{"lr": 0.00189, "beta1": 0.9, "dataset": "wikipedia_en"}
Each number is 128 + 32 x the weight over its row's rms, rounded and kept within 0 to 255. Layers, rows and columns count from 0. Numbers have three digits each. The size before them is the row's rms in percent of the matrix's.

# o: layer 3 attention output (transposed), 96x96, rms 0.19, rows 3-31,34-63,66-95, columns 0-47
# v: layer 3 attention value, 32x96, rms 0.103, rows 3-31, columns 0-47
# gate: layer 3 MLP gate, 320x96, rms 0.105, rows 0-46, columns 0-47
# up: layer 3 MLP up, 320x96, rms 0.0993, rows 0-45, columns 0-47
# down: layer 3 MLP down (transposed), 320x96, rms 0.122, rows 0-45, columns 0-47
o34 108:080116156112090136191103106115114123110094176106156152155140142182114143129127101139093134154087091168117126137135131156060195154129119114136112
o66 102:076112156109104146170101115105108108090101157115145157145163158181126135107108110154088122145093094179106121146156172160065154136137140124149096
v3 103:144148106051105153129102169043140136091121119143106101129121111100121108162131172079181108100203121145072111140121122101148128153173093121111152
o3 084:186106093063103183152120226062113121140157137155130098140160105114097109080117173111166128100181117157087124139133139087155103138160119130130165
o35 119:183130107043111168158112187063146129148126116141092093124159126108125133107136164101167109092198104140080093144128148074151133129196132141103149
o67 112:165112119033104174152127209066126116129126155140101099137150107111121109107130151105150116092173105156084119129133147088154138158186136150088141
v4 091:185168101138046095140097143142152141127111118116171095106110166102173149149157118133105133089162097136122148194147134096183095111196088070113126
o4 083:148167128115073134154115114159130146150082123137130101060101143076168135152206144110116137162153043130118123200132103097157097106158077108120138
o36 114:150156090103054096148114115160129123124106118107147091087084148084185098138162137090130114126197074119102174197142129117137084125189052098105129
o68 100:148159120115056115153120132155142138121117121133143075084094148077192088127151136093125140124184069119119161205168128134146088096152065064128148
v5 100:109192083113157154112122080104110124093228161125162169125129051136092161117073162147117162099056149111117112161131146093139092142172043115162132
o5 088:130212089114132140083143085115099118089193150103144155156152096138099176076144138167119135098072160127098126150112161110124111144158032105181131
o37 114:129211073160148148096105094097125149112195146118113159102131089116123197114135147152116192097038151147124118161165114124126133113155036104163132
o69 101:092194081131126147119125113110137142124214181126119168124126088125097195124119145179124178118055162137106112126141115110118121126163017127170114
v6 102:107093090130143174152136095186094131111093143105145153118118117103118119082172131114138049126172185106113117146176113096125103134105127103123109
o6 078:119096115123122202128149111158129113108103125099171109120099145100100100120173137129126065141129186152128128112138107097145075132093043107081120
o38 112:092072106130141188159164071174114123139117104112164120153089114126122120073159142106114060133148194123125106146132116126125097141101087120132098
o70 100:109078104135149168154169073161088127142134117099178123108100126115121135099173153096111052138143208123120133130127113120115112124103091100113119
v7 100:084125148164132109113091147131074050151163102142139156136091142180141160102135149147141104154105124094106068144111124153113187093151123117101166
o7 092:067139149154150092152097149113058096177200068120130140151120116145102178081138128098138083119087151102096085155113132131097191129131136149117182
o39 101:080130143148140112093100183117070104179181058130158136120108139160094189084145140112154106103094110141142082115073124103133184092128125131102146
o71 103:084103139144135109078091165143063087188166092148167126166124151146101178097135137127172110098069118112116065118080106136138184105127110140112130
v8 101:111127151161106214106126086109105113079089148119151159136086166130163125102117152147118166111118163108122116109074119152123153113164140123144116
o8 082:118145141143115176087152123100085104133091145124133167172116192122126116062142136158145176095126136087113157112091174121131164112176159143151138
o40 118:130118168156088205112154112128085115139061139104143130132066187127167098067152130154157156105120141140154118131085135131147175088146155123135132
o72 104:119096158155098172096139105108096119119063145104161142146090190119147118081148125162148129112104138145139085110068151136162173091175156128128129
v9 106:103082140098155073162138088151110154127120102140207146116162178120132173116081104177167194093077176126118125125077156099107132114217098144071108
o9 087:114072118091151094207162083128138139136107148117154175071146201108122157135100091176145204154064142131117142105114169149122088086195102112049091
o41 116:107080116074190103166173083125091136143090144109189176095146180141135184126087108174133210132094143114138129132091163139102136106203098128065106
o73 110:103089133088184096165176081136112145164098154117171161109143200139122182128064100183153200127087157087124090127095162137107134120200094133067081
v10 099:112113138158120060138089156137164094112103146113123161107104082121139104129096146147089152135144178141091156126074089115101142106111088188143071
o10 100:128119122198106085190116176095140120123077156117134151149127081098121093143121123171088154125151162144119151096113088137121118119113088138160116
o42 115:125079117158144073156103143106164116137078127109123149156126139100155074105097112169119187122168134164116151141097074148098127115128120154178080
o74 107:117095103163129076178106152098162111140065138119136156153132107116152087120091107180128163125150155158119133119082087139111122121100131153161100
v11 101:122099115091105089173126110079165190116104157140126150116118149127138194118124121106168135101103115165131144144136117125118150088096129105138098
o11 087:136105132093135104173108151097148189155083147145110149119121147084161207146138111082144124112130128175142139134132102130165091099071132152130114
o43 115:138102111102105096181130133094149190139083188148101145128110113090101206123136105092186138114139115141132150144123119130123137109042118125140115
o75 099:146076134093127094174133120094149168144115167144106160133138142067119225123127118071169106104137126159147159159119125147134139109041118122152084
v12 100:098058149118111148159108094152115099078105105174055164154140169112142117096102159094087070164140146097143103142080165134129088131120121114121149
o12 090:128123206118120200200098116152139117066127077169085157137134145128132087122083104114121094121164156048147114125139172156114118101160110144101146
o44 108:115105161110138186141082140180097077091098143193095159131148174111163129108119122073098103131138164070179097130111180147120085128145108144122134
o76 104:108122185100131173143078101158146099098127111172082159126145167114147119120091129065090097125164140079169105163112165158134082120165089129131137
v13 098:099114113139088099142096126089149109192143114115187138157145109124167119142175116159105080078124115089110122096101142143054105097106146176113106
o13 082:131086130137121057115100105090130104159112113126141136116176136163171166100161141155119067120127112096044134137119142158051131092136116116155123
o45 117:097139113158104118108118105091130116126131123140152107123143150145149102140166142114158047093096093068074143169152114156044104065116122144114128
o77 099:081120137129093132116127118112160117144130113126146122125146138144146113143144127141167038107130101070058138146135108146029100060120126143160109
v14 099:111153103111130136122103139110118118118129065160130037152162162119114117151130117106114141115156112092169158118112147102047132150124106126117148
o14 095:142141108135145129188118128118087099104110140135116090137144169112115106119103072122146152133173098106166179101123129094073128113129054149164152
o46 104:110179128126149114161137139094102118107123110136091088164163180110116128164101065105154112120140103084166134100158126121068126134138076134155136
o78 098:104154113135137112183113123098099113092109105125087071155152162123126122173115062120145123111174125086167135110153121089090132144148085120144168
v15 099:130155118133166176129141109076117102159115102130149079116104089094119133100080156128177118157127155102089123102099073126162126106132089107115115
o15 085:089164126116169169168122105071150126136153088118118091074087086108128141171058165098187125152135151129087105137088107126143103124106079163134112
o47 118:115139118113218186127117110077155122139115100128176083129090106081112130131079174129143110148091148150080096157090074136172099122131092109140106
o79 104:108126120119210178147118092085146135159102093122144090128081081102116127141075146140149105161115167116066098116070084130151109133140089116117098
v16 098:083141124157102114050118118121105122113123095157066146142168121117125145126152122072135144115043159202121077147092146138155205123198190161128143
o16 081:148108118125124106075105142176140141110141100177092174084145128128167130153109127091128147115062147172069108136116153143122180109210208154159110
o48 100:112130125140099124076128150136101110089125096159068154110121099142135154171117133076120157131058179195088084140110135125153209100218199144160153
o80 096:115134122156104122056131139155120095105119099172076163116138132130144161151129122077095135127048165169097078122113142148148206108229181181156141
v17 100:146108218118189120190136127112141101140148162138096103163152088146127180144093155068119102138109119131163175138158132067109078118175148129131163
o17 087:097097214104162092194155139137132098103131134152092081151111083160091172127097148091104106112100128127162154119142140110135087134151118142142166
o49 113:139080214118158126191126135148129124136165137157087114118108098138089164139087166064106119121072114154150153153138142093133097105139134129125176
o81 109:116094205107149118184134149167141103133157145147074102117111110158108173134067151080127104122094128152148164140154140086121088105159117151138160
v18 096:107150139134114147143005151104138100105094164139104141096098101120095116111116163182188117167102141113175142097116099046085133127138110156159134
o18 088:103152141123126147211085104123100119063091162114135157089068108088088101091152143151152151195106120093184144057113126081100119145149141160158150
o50 105:130184116114147144153065127130127140081080170152132149098080093073083098095113166144160150202125112104171132062117110095091151121143160133126139
o82 097:126170134101131159151068158128117112077102186163131137092100097089093095099092188162185147161103107106176136069114091090085135132137130172129148
v19 105:180164132142189135123109090128132197215086158154108117121093082136150136117153103126161098139084152196143060161103171118117102087189116147111105
o19 090:174131107138152110067088077123103158211110120159099137114140122109121080145183112117147082157070099180081120210085177092113139119172147131073099
o51 103:167143150142160114115125090147097144179106159162090110110076087114092113130149132123159107152085087178128133175091180120123138094151100166088132
o83 095:157137127134133124103120125146093155199101181165081106103074099136093111141137114118169097162114124162111109145061166118117117094170122163100126
v20 102:094158150089158132104173097060146132110108110110164065155084140110077094151094178155123137105105098149103089110135103142129047099137195104104123
o20 088:092171134091124139119135163106168146129094125099159103108096160083106119166116178173129151108110117192082080130134088135132072094142176143101113
o52 107:093198134101137101135128140082149130121092149109171117157064118157089146145088222201120135094107134143068085116147105131125103112147175120100112
o84 098:070182145118135118162134127077129127130099126096167124133053142125078149155127189185106123109111149160054083104131107113137098096165176142092112
v21 096:157122136084119208124042127176125116103142147116085145104120117148110183095168113084097093153124183099127161113081112097139101115123166144141161
o21 083:134138106115105155145067060160101114052161139128130131121131088140125171080150108080130112164172187092107163112129128129137106140139143118173174
o53 108:168119132071153173138075069176121134065100115130108140117091109154105183102157116088105100194180164139086116119116109134121112164103148128144129
o85 094:165134111084136178120069089168138120072132138125116139133097096149125190082175132108118102169135163162105148140116132145119109166100175097166151
v22 104:136099187171113111080135144120151165095111158118098158063160113086140109142130133129153110117114162113134098144131115105124121138135173151113228
o22 084:138078156138081096120126154097173146082118156119150150094121133087145092169128133117143119144169161114115055151150088121107089149144132121097203
o54 118:155073187137112109102121122106151165095091175099129195124116121088155120152138123101133141149143128119139051141161111116123137180140153158134173
o86 103:157073184130113101092147126090162161127077155108128194119124119069144107151122111106144128142153140109153050177165115094125110154134170140111184
v23 098:119163121123134117105117173124124077148086110136106114141140191119075108106045136159174114169153118133106116146155141158149133177105101187151149
o23 084:114145117137140101089113118146157085160152116135092136114160165148115062112003114167193087172150121124142138144147137131114144188088139159172129
o55 108:131152090151145110076115164133117056125107097117122116100131174124124111111048158152164089181161123120116122120164121147155133211092107151156162
o87 097:107154119142146132093130187131105081143100108130072163126140187114085089093065130178149088203169134099107118109138111136148112214109099173151135
v24 104:121159121112133108082154063094079124118090128080055101105121167138127123149182127086135161155131080129130097074128171126071126127076113139184117
o24 091:131151115127133129112152072118104123137103117089096127131122113138120142138184137066133145130142111126138110082126220144076125117134149139165128
o56 115:127151132134141118076142090117110126135095161098069095148156148131114146159197120088157133141147105145129081104098194132066104100129133147170125
o88 107:135161140153162118091123084116110149126083147099082068161136144153117138149184142078156165118131103177126067102119195133081112126111135141167128
v25 099:117112083079154121129190178087110180089053145177118137120146128166123102156109123098083153125091152083138094190096119140149146102109099134151115
o25 083:090090083064150158128162180116122154120050148155106146141145116149134067144122076077109150138130129118188062134115107136135162090087130153151142
o57 119:119089067098118154118164180128107157117057151167086135128156123144141074131128119097088135117104150122154074128124144153140152095107152113161116
o89 105:121101091094132153132153165120114168103066140154103120137149105157137070130116114060092158110135132126133084168122114142121141107107115109166127
v26 102:156123129172098117143152073107113065130123124097140103150106162166103136096153086087138101125119107097119119176146151153194067178143140149116142
o26 083:182178172171105129155123099127150057161114111114147120187112135170129175101139119108129090104129102140132088147163150162156094207156136141128161
o58 109:191137128189095136133127106105149052169108141113153137171132174170132169092114092095134117145143116144105135185132142147197083157160132141141132
o90 106:191160122163100142138132094125142073163134137134141140159130172175138157092141091103136078140115097142110138186152153162189086179170155164116136
v27 097:191072088102119120108100137099125122165147171137133140145108191138081115142137119141066134099170120128147128172096130136068195158112173095177161
o27 088:170093088140089112110081115106166108157174179152109104099121157130118101155112095159100126068171118099128151177108169145064184161133171082182127
o59 115:138092121126134140116094159104147072159173167154150104099116162137093122183118117167072136069199132089120105194103120121060161167114146115187130
o91 105:162096136120134161151113141115112110168149171133131132105089160146074131165141116154060133085211128095146121175092108122045164182104156125202134
v28 101:158123093153115207097135138086092139149099138167149129142132053157116128103137153141184125135179151161147145124095130083160156074106133113164123
o28 085:161098138117165199110155117064111132156126133134090164084173065184137109184106129087183125161181144140131130137115113108154171094094084164147125
o60 109:145085143134175175102157116070123131138101097156119114128157065176123101140136165118188147130171155158134176119120151126180173094128103123153127
o92 097:132090147136148183099128162081120112143105120124126118118141049179132111156126154124186136119198158167143155116110140110151172093105099114180126
v29 094:139095133131220068186106142157075139125147176093124055108166130133144142110122118132180151142097067185093088110123147149132107191081181136124161
o29 076:135098158153243096091122108142112141125157147065079075116119129176180153128085127123165138127141091138101079125152117137126133182130159111126143
o61 104:144087150171202105158147096123089140099163137092103054139135105144154150118087161112159174126138090130077092140153137154129114192108137148125123
o93 091:148109148160218097168120093140092153095165141069082073128138097135160163115093151094163172137125090147069101127133147148107100188107148138143139
v30 097:122076110126123078140165156160151128096138111132154082138155098165056086167116102152103152175099160192146115170101115170129116104132140113192105
o30 088:148067111121162103103156139159142116098129110137111103172145103176141099154089110161097159143131146208158115122136111176120108096125132117141072
o62 094:148071126135137130153179109135126117072162100112112118189146101176147107162098093171089200145126146151153114096111140147133083116141137159155120
o94 093:115077135127143116148174120142123117075136114127108128192147119162144113120086106155089183165132135155148133144132130161137074087141126162174104
v31 105:147141135231149136115143113149167125118125136119134106113154106093128177114131134136078157139148167120120181117094146104073079141082180124158111
o31 083:122174122188131117097147118188152135127073138091129129160147132077099151132136140147075164132154143149138150109116115108080109122106178096088133
o63 118:138148130199083161112150119175166107132121128068142121115177147079142149116132131127085167134170135137156158111130143085064097115103185091108114
o95 109:123141127198110156120137132154160116122133140064139144109138148062141163142151133114074168137155159144129162084115146085081106124106189092124125
gate0 106:046104156182173092126166127105108131128140155134163105171165104061137120144131130136114140167113112113145109206140116153132148151112106147108092
up0 098:168095171147084195149103112116154161124134116147135138076094098119168078116193188192135123114078130053162145133143119115103119111154150119183152
down0 099:132128088160055111156166111171114093084146073117125124172138134108128098117138110154151135174153127128117138127072093133092124174146178126154139
gate1 096:116091124124059110085110169112064162073142104134100120153091170125153144179065111159185170156173101162123153172144116131152144114064083159108126
up1 097:080126110167103160141175150055103133142162093160110109156121092131150120165158112115132158160156081114128146113121176139124150111168136138079118
down1 099:129121108181111147084096159161164105135106100145075122097073101079055200149127119123146138164176115142165095132185116099134146139127127104104133
gate2 097:116132168158143160103170068151122136137160177123120102088067116069140128142097170087161104109159128152138101156108153150092182110157138136113174
up2 108:109133174150109107093160072124091186120119090135179087118155081169143120111076151104149135155117181150166082157119152111119143096142133176166223
down2 105:131103128129129150095122227139140098148115149117056110093156135139093157091121098205131100149110124145158180084136183117143101098148181125140108
gate3 091:082127137108156134161122092130166086191123174149078179092135159086109141124106152087161153119182123132101141147111135111146154141196195120105053
up3 094:136138117137158108080099153082153130153153148090078165097148112136128180136116109102095127165090142177119149145128114152142156102207087129161071
down3 096:126076113116139121152135209132127192091194186137112127133120116089077082118162094064151070180114150122088117125124129165191106132066162132101111
gate4 096:174113096188120100112174105153121133089137117223090113164140152145161101103123140124114171070098130174154091126142130128172114144135077131105093
up4 100:113155107114169150112134133138110098158131087093149107141128155127139167164118100122128105123124157155103188106141132200157099090111117217131083
down4 092:077146121117137119148160126109144121163102102142089141172095141162098110107157103167143191093124104114084146135134116154161162171121111175071097
gate5 102:102079121126113146087129127208096113124146132146123137080139128123138141172059084097161197080110084177166118141122050146096098168116157125104146
up5 103:148080088149139128150067132149159125076113119158190091120169100130111074106150096134113121115097161110105154061116115099157099178122148172085130
down5 100:117165123136120093130145122124143149090125130057162131078134113178110182151111108136100070128146164182179151147128115134127088142116105077131063
gate6 098:098135093069139106130090165127108107118167118167148153148139153082153103184116153128084123128179108167100145155075150157091074196090118113150108
up6 102:159129108141108143125098123101126203136141110127159087131112190117182097100098115032136120079155177098164073135117112050063136100190090112119152
down6 101:085151115084026145108100149117154151153112145170120135123180076130078082097125135142120156164123115143081129120192135129145209140134126164152142
gate7 104:134151153108161145171124080147086081153224130161087115182133122141144149189194100142124109120071083112077128114115080127083157135175121091074139
up7 097:165157090152193086118066071127112163147126181160120154086111155134129187125135073135134098144139123096137148115128171065132129147116124122188128
down7 101:134151102145211181125135162142168100062113108128116192168054096085126179128157122099154113161142101098108165064092161094100120161185157103144169
gate8 101:127172120180117143093082170032132141105102157118089166100098145126184095139147136122135159143103130043139104137148116215149162095107107115126152
up8 100:120140100106136160119165143147139101144145167098167110143107052196095100162157139095134097185131157151148160136186146108115154053054111089087124
down8 097:117099140120129078123084154129082145168082099119088095097157158102114138105047134163128156050101148112116159117130132098149149151152117092144171
gate9 097:152083149120144101113147117082082110115171127134115166110106141135188150170096116125086173142150091167083106154113127155126122153155130112133100
up9 104:093181134143126083131083154141191142113136088116093078137145170153133120138147130115149158078124136189162065077144123110033136134119119148155188
down9 104:090166119114113117164180125137103099132145174117168150134098097098151142189112156142141142145122118108010122140104136122204070141154159115140078
gate10 094:120139097100156117118209163092135072150146151088109115199135158124102133103108139078155178110061172139111096140191168117096099036091134128163129
up10 106:124095099149110110134177137110130138122166127095124086097099093203113131150140108130201069116180107126153155196116143116144137104148152113128130
down10 102:140149045180171162143162113148100114135045133138130130162128135172142189183119146141097120136158080109098093169139113113101130112153071059096114
gate11 097:080115167164152049117187132135099147156134203141129087099107144130199123160163156055141158117138165123168126176174115142164083145116109095096109
up11 101:117134169085110179156105138124170123149100092106123181120108123108174141053130131084172143077120105118110142139104176143098122131131128141180126
down11 101:126123126162149089169157122147109122143092119130161098027167117190143136143155122091075038088122185115181156139128140147118115148094090104176139
gate12 097:073116111142070099124225110078143135164125103157140153180188180145127110167156097112087172147121122106120139150129190092112104183128110106167174
up12 091:156134125088162114115160154067127118141104133173135172111188157058129117102191152119067104063122163119158199106058157120159185078164120123096135
down12 094:178115124119172100125131156088152143157115092167118100091160115095118141129136136127142155095092158112150165163098150120081100106124104110109186
gate13 091:097133146129142156079184137140178105116123140142125144158130157145118140184105133159160103109119099135088103138129085165109058171154117069111151
up13 105:094090118145090084107126176136116115136065144156116145136117110103146086134044187142138148176130108099169106088163097079112124125090092127187104
down13 102:159117107129088107099101132153137146112158130168138134201096124126120055185145196089157166163162084125097167135107111161099139121173111154142145
gate14 105:120095107155189119163147087088110120066144120199140169136137197156146109094114140125156130080154120106086095105187068047120141113095081114172174
up14 101:122130123148088138118128132104094133157133147105136151132138148116127134150136113132123071123216086129105153095124171151181129084135157085068120
down14 100:131101116133106099164121119170166132145092136096099121093117123189043108145082174135179068107092144152082105132125105111112103182179121117205175
gate15 103:130113191155090120163139158106089132122161159156124095165128158145092107192099125168142190162085169121165079137153115175112064117155180151081099
up15 092:153178109124160046127134150039147151152187088152143105193188137109192171124186046112149089149104121173091142134121115107123151128135142106157129
down15 096:133129149122127116157138112136097172069139067166118140155176174178134090108100149176155079113126132106151075079129130124100127119066122109128116
gate16 095:142179108184107155086166143115123132160093104151163150139080121159157115088114172115155163114150170161063176207187077116123146048150161098130105
up16 099:145092143110119112179108081108119126177129142122164101125150113095106137130052157086056162161129050161139101131083151150114094161113162134162188
down16 100:117101118098069129115133101111149119120122142156131093166169107086094121149054133150106132116201093122109148122074163159135111193123146125121163
gate17 095:141158094086038152108132123101118173062148111149161093152139159154129118190130067154120108112147161131107096124127138147108167171119110131205162
up17 102:178123079190037167165167140132126124101172172150158145170108171139125121049112095150144113053136144127103160137138123167106127128097083125158133
down17 104:113195195122131115118095099109099109160083132135143132060075111172117145159133135131099163207154133126061085105092131142111116159151132157157096
gate18 099:148144122098208087113126125145111098089113164191120104122143129126167156120111120148126134125123128153135070215180074113146109186145183121130125
up18 092:112076081150080150164166174110118090135221123099146090118065126110108149129154135140100168095085147086111096149105126122131111107066144115136061
down18 091:095122121142149152155193097087150174093182111125057100142128131128090155117116094148177097086163154115146102208122141070134111076117148138128107
gate19 109:101159103168079103068133177156067146101127147142090141142123108112167192146123097134146166118087157168137188124142114179134172172133128057125102
up19 104:162165080163132148109096137164160070126109131113136124147095142145115191101100115052103112135134121188105117072140090126108116107164106165100151
down19 102:113183124169102119097132130150103131088210110171120086103098122182092090139131141170122192076124115094142137140120104120151140108124091140160101
gate20 093:143119115135125129119117148108132138099146177142178114169146056091117119179078129070080151128118090108093114104138091201100158153118147126088082
up20 098:105148098158141112178098095171145161097151134208177091117073159088141154118139161110083094095161115150129114084166098115103078113074130139072110
down20 097:149091102169140163116121150076139139110132130213091134058112112116117160061164209111142080120118159152130096092149111145093137112153125120099122
gate21 089:133029167087146164135174156107129125115158161144128145108136139146119132175115174123110081203107162156117156113082113137124156125148161107111073
up21 099:166104174123155092135127122069166131127050110151126174165177067105091143144111134166128171110129113089123149130106145096083092168112108137124145
down21 095:110095082154104125123113170144145121100153123147062085133095114129149120146183147076050119198116122135055103118079148111072138121127184064184110
gate22 104:151141154126104156145166173147131056139138137162159127098124157100104094178176175179095155136178164142107141167184046181134091072133135144114098
up22 103:117062125091171127120180132105142172061129146112079106089119157102074090113075183113129130134155140112141176099133125118166163115126116164114134
down22 106:149136158143146086083105087106149100174104080171064130148126152126123174088162128112149163117118109108159112110057173054159119150139166126165093
gate23 106:140093140199134156145070136119069152113156134156075116123150150174154155142083117143161118149108136152126056128110081171061123174086116081066138
up23 102:149142105092124145110147091099144113069123098145154129124116141123141154123098176141109109085124092191176116100151126140151114156146117146150085
down23 101:051108098139128154124073071178133137124147172155152132191140062084127106114138143202163145111095117125018101164089147106157117118185122141095141
gate24 094:115134097115114120097129144056175143139143132191123068176099105154172153143132137105136121143116123157174119173144150186103144196106145091130150
up24 096:126120145071054132099116171141146093110108138111146101134089143133136155143128157137143111175102161121123120178141119105123151117227136149101146
down24 092:109137123108142095103103101133122162178114073111175132182150152172141099142155156086161128119127188112155140133161096134131127097177106165114210
gate25 096:123124102157118082117144156140113124101125144182123164154129115138187144131112157143153194051166170140070166139143102188153158136132119057093170
up25 089:099183160095163161197133127187162107074137096090113154118134159224111171086194174088128124067086144119106202115115106116145118191123109127143151
down25 091:140115137118169123182124051109112052134186111116108136079126140171160100156166127132139101149092130139163157078134167150096116108160107174171101
gate26 102:074109094119093162070076088126189099104080132155185106110131143052099146125147132147140166135143087110168129127149164161147112160097152159140161
up26 096:184146142121124087111058128101072151090148150106100107143168117170087115098102131135109123103085168101113158149096139144086130163082132145165172
down26 099:075135099119136067164122129210094157153152144168155151162099163157096170069122110136147128097155092137128154136110067101105094116158084133120160
gate27 096:084123080123129115103077185175153186104190124153149133149142114113135104167123103168132128090159132147118087161125063154110114070138117135118091
up27 094:072120085101116160152127124150115126036105204094151115125126155149151074123095143109172100091136122108126111090123156123042201091142121155137124
down27 097:115217137135111111100146163140121119142110134093128113105134138114132114121131153086133116172087074120103131130131116134053137125077200166138117
gate28 104:114164133080081130133145095132164123099130135157078113140058176127178168160100148145126201195128113111140139171130094188136064104136159161089195
up28 108:137138143106165162118165083105099090107077167099162070169066148138093144103172183196167149127140131097079190165150097166185171122099130200133118
down28 101:151158135127102143137142174081125130200133167080117115091136147109183136109134094103070105141123221154196149138119137107162108098099111151137079
gate29 111:134125132142099171144137113131056140129151089168126089121101077072127157118139102105220166142136139130111118128142109192115117139140108110158127
up29 110:154146112157190116128138095155145103127050146107144121154122150170132115052169149129162153139129181133085112140174120096165087097092183067153170
down29 107:118116146128132133159171177144105099113197129121142156086097136162119145090155107125125099140109091170168100084121165140115124170153068105154151
gate30 102:138167130179130121089089131061158133118110126142138124178123164097148153200118090120173167135089161104102170194078120092124111189122099107167087
up30 106:124156088144137092090130139102149111061127089098151171152159193106146087175098134031144114094153167139153099136125144146128105114150149119079124
down30 106:128162154148155129158188112127123118131061157181159088183130155127104106130110140155152178152101135141100130164078115084154086088160130204148153
gate31 105:212115097140158120132104094087040106120118133147102102115112125129150095109148086119152131142127151089134160130127055070111071152160189109130114
up31 100:102133126092156103104180172127146091136072176125109150144155160118110159186147130162083115096081126134101086158103138149160148153039095099149087
down31 101:112141119160127178119166146119123121085148150078112190129145089167140113134117124144148088163158065129114122197112128180067109091121036148110092
gate32 091:116095076119116091155130170093150099232092175136101127115147149020112129201109130160145159160093167115138160136155110138147126131155127175098096
up32 093:129151083066162158104127087142110116071116143116154136072114135202162137127124166104115084116101149115215103086136166125150057107139103131186112
down32 094:137153116125063167139100178118095112073211130128111153132152137103083131138130134134143160094074131099123186209055072136167133149114200131149114
gate33 094:166091119156061127106099182118085111124097180119111151130200139093121096086092180134104130157119167118105116208128114137094155120125180148167092
up33 091:131200136091116097136134135139145123138179145103122162182165116057124163147154078076159166127039127221116036091108144107118114160131155166117095
down33 096:156177148136116144111131138126137186121112139111097108143112179056116081102157162202117106168173131112063122200125097153094180126146134115122095
gate34 097:132124078144154135095181075182181149154116131164119108129177118110150081152100131083166127099060169093056134112146050117155102094141170118088122
up34 108:135175162176100153094186116147172184113152168057132140190131154084147128169171115144144114158139113123123095129156210179122083107054109136132195
down34 106:134100101101151172159115079168073136135147175116122128102149114117144066107126073110158154163115097140065106154142129101098117164185111146101105
gate35 088:106163093130170129071139136159106189133135146117102202127108123113162143183153101126058150099082139114093129200123110188094146166149121119107183
up35 093:118101154141116096214076194132119150168135123174130112119099101159102132156126130084045099184142086109117130114121119131148105096098114124108158
down35 098:113137134141075151129102140119117142087174112145150109151134139150130133136111128132119125107185073146071157144178132100158135176077145139074127
gate36 100:161066101131079126152115147135141132119145170145133113158121173114082096107169136103141095149144196078138228141148155115128115134137130105119113
up36 101:146084168146188107123094126118067155173148184152160098103117075154157140176132115138093126092061157181132110146207131133116121139202109149130100
down36 101:133100132073154125156138154122106096120080080104152133200142129155088147143055094102138112138138174098060145143090170127174152100065125103124176
gate37 098:119107094102161125211108085096116141132118145175119222162117130152115134195107069139115105132142125131113060177086130139089146115137113134184115
up37 099:125146153166085093151112105174126135118065125100181135168154086158148107084099113114062122115122152066133079158143156175171087102111133124138123
down37 095:124130149138164144088105162090159153099118145128079127041109123152116173123106165140138069119149096108199173131138173161107089086067174158098089
gate38 109:088094212089068148172091173176106129137112156146101076166143167104133104119110119125193107202157164098182130116156093154127160058165159105093085
up38 109:152083126107141146168103118128101108177165093104132147072049151198128088183087128105120135090096132175143101133176146121149108091084127162118137
down38 114:116153143194162135122187187136078165125089126141111146106124189165162132122174116090084104128141094133108148092137157118162156092115102133085089
gate39 102:116133170124142148084135113140080151136161105107115130196142147116076102172130102114204157127094123149098101130128151156135098177174071103099055
up39 097:153087028145165133116103109107165145126121108141115122107169160092172159114120058123142157100111139083091165121112153125132164126107130099170128
down39 094:127159132117161078136163116096156141129151141115120134096174164198085127166112177179085085173157135084082146122111162061127133146198179112137063
gate40 096:189117187117120135135078092140107131122161161169104154131149150144065135167100181111149140099147149177094177173108141199179090144092090105129166
up40 093:106099168189205118139130128042163205083160156148073148151140154102116142106079130089119103148124123133125145170126139100148165100152110137115145
down40 094:148158154164149131145108153104117107129112100130153165077133130154098155075076172099104143119044107209127150177097101130161128210085145117158142
gate41 088:122081137113119131108084118136106129116136235149122149156140132110098203163047146101141082159139164113137176114128104147135114094070114119077164
up41 091:157121094164121130172110129163056131170135100146143128135172117094079127122076161173095176149188121135087198086167154111119145075141126121092088
down41 094:156061167081097162096162100137086078085060138143123125090121060147183135169127141102110131158094127114109144109103132100120150101114114127209131
gate42 104:110100101128098128092117095116115170069124158149153132112164162086141143170161130066137110147124169090106142139098127148118105119145190076164093
up42 103:112056182101155174124118158170152152142107136160135121113106078157082118180148112093157124120113095118146166085133120124074155123137167117107160
down42 105:168163052099122080119132075126145184113124161148072151192132138133100127111128114135143099120188144087164124144134145136153122118158076138120063
gate43 102:095102162090153139115081116143084171087153177144137113153107151142149073161110084134106090182105140068134128127113128125081149116082134122211118
up43 107:155118057165103126156138083118110124149128105091091073122157077127116155205087152119171109103129144134069120180132162141108142076131133104163095
down43 103:093140131111194124092101155115090083145122146116148162166128122192129075100148126108131157110115074142116148124149122115098123073161116146094183
gate44 101:143146104112135148149202186153183138110082131148155118162093185144102087101144154106167142132145128084136097062186120155196125055120136043172168
up44 100:124143097133141146117127154093144131094180130109069158145090148123151130096108120122064169059128160084084134112065148091088094115130148106108114
down44 098:088118110076078154108098147137149152084148119134172078114103092091145166171129172114122139152142128089120108155205116107083123188095163149143135
gate45 093:088105104082128117181116143128106103148073145173133177135166074147124132194159146150161197103130087157079129140204114107124111118138109157119077
up45 099:127141183149080100094081142124125111116177121089160129102113141166122126152102067191133090111096181123184129137141125104116118174151139140128091
down45 099:102097120113152091098100184126087170114098070141112124102120104110137091155164146090066115090128161140139139149123067184092100146136151174085167
gate46 108:134094113144125172112146100133117142086142140210090190158151157107141169106151178113094157176147114113118135100136112088120115109091136122138140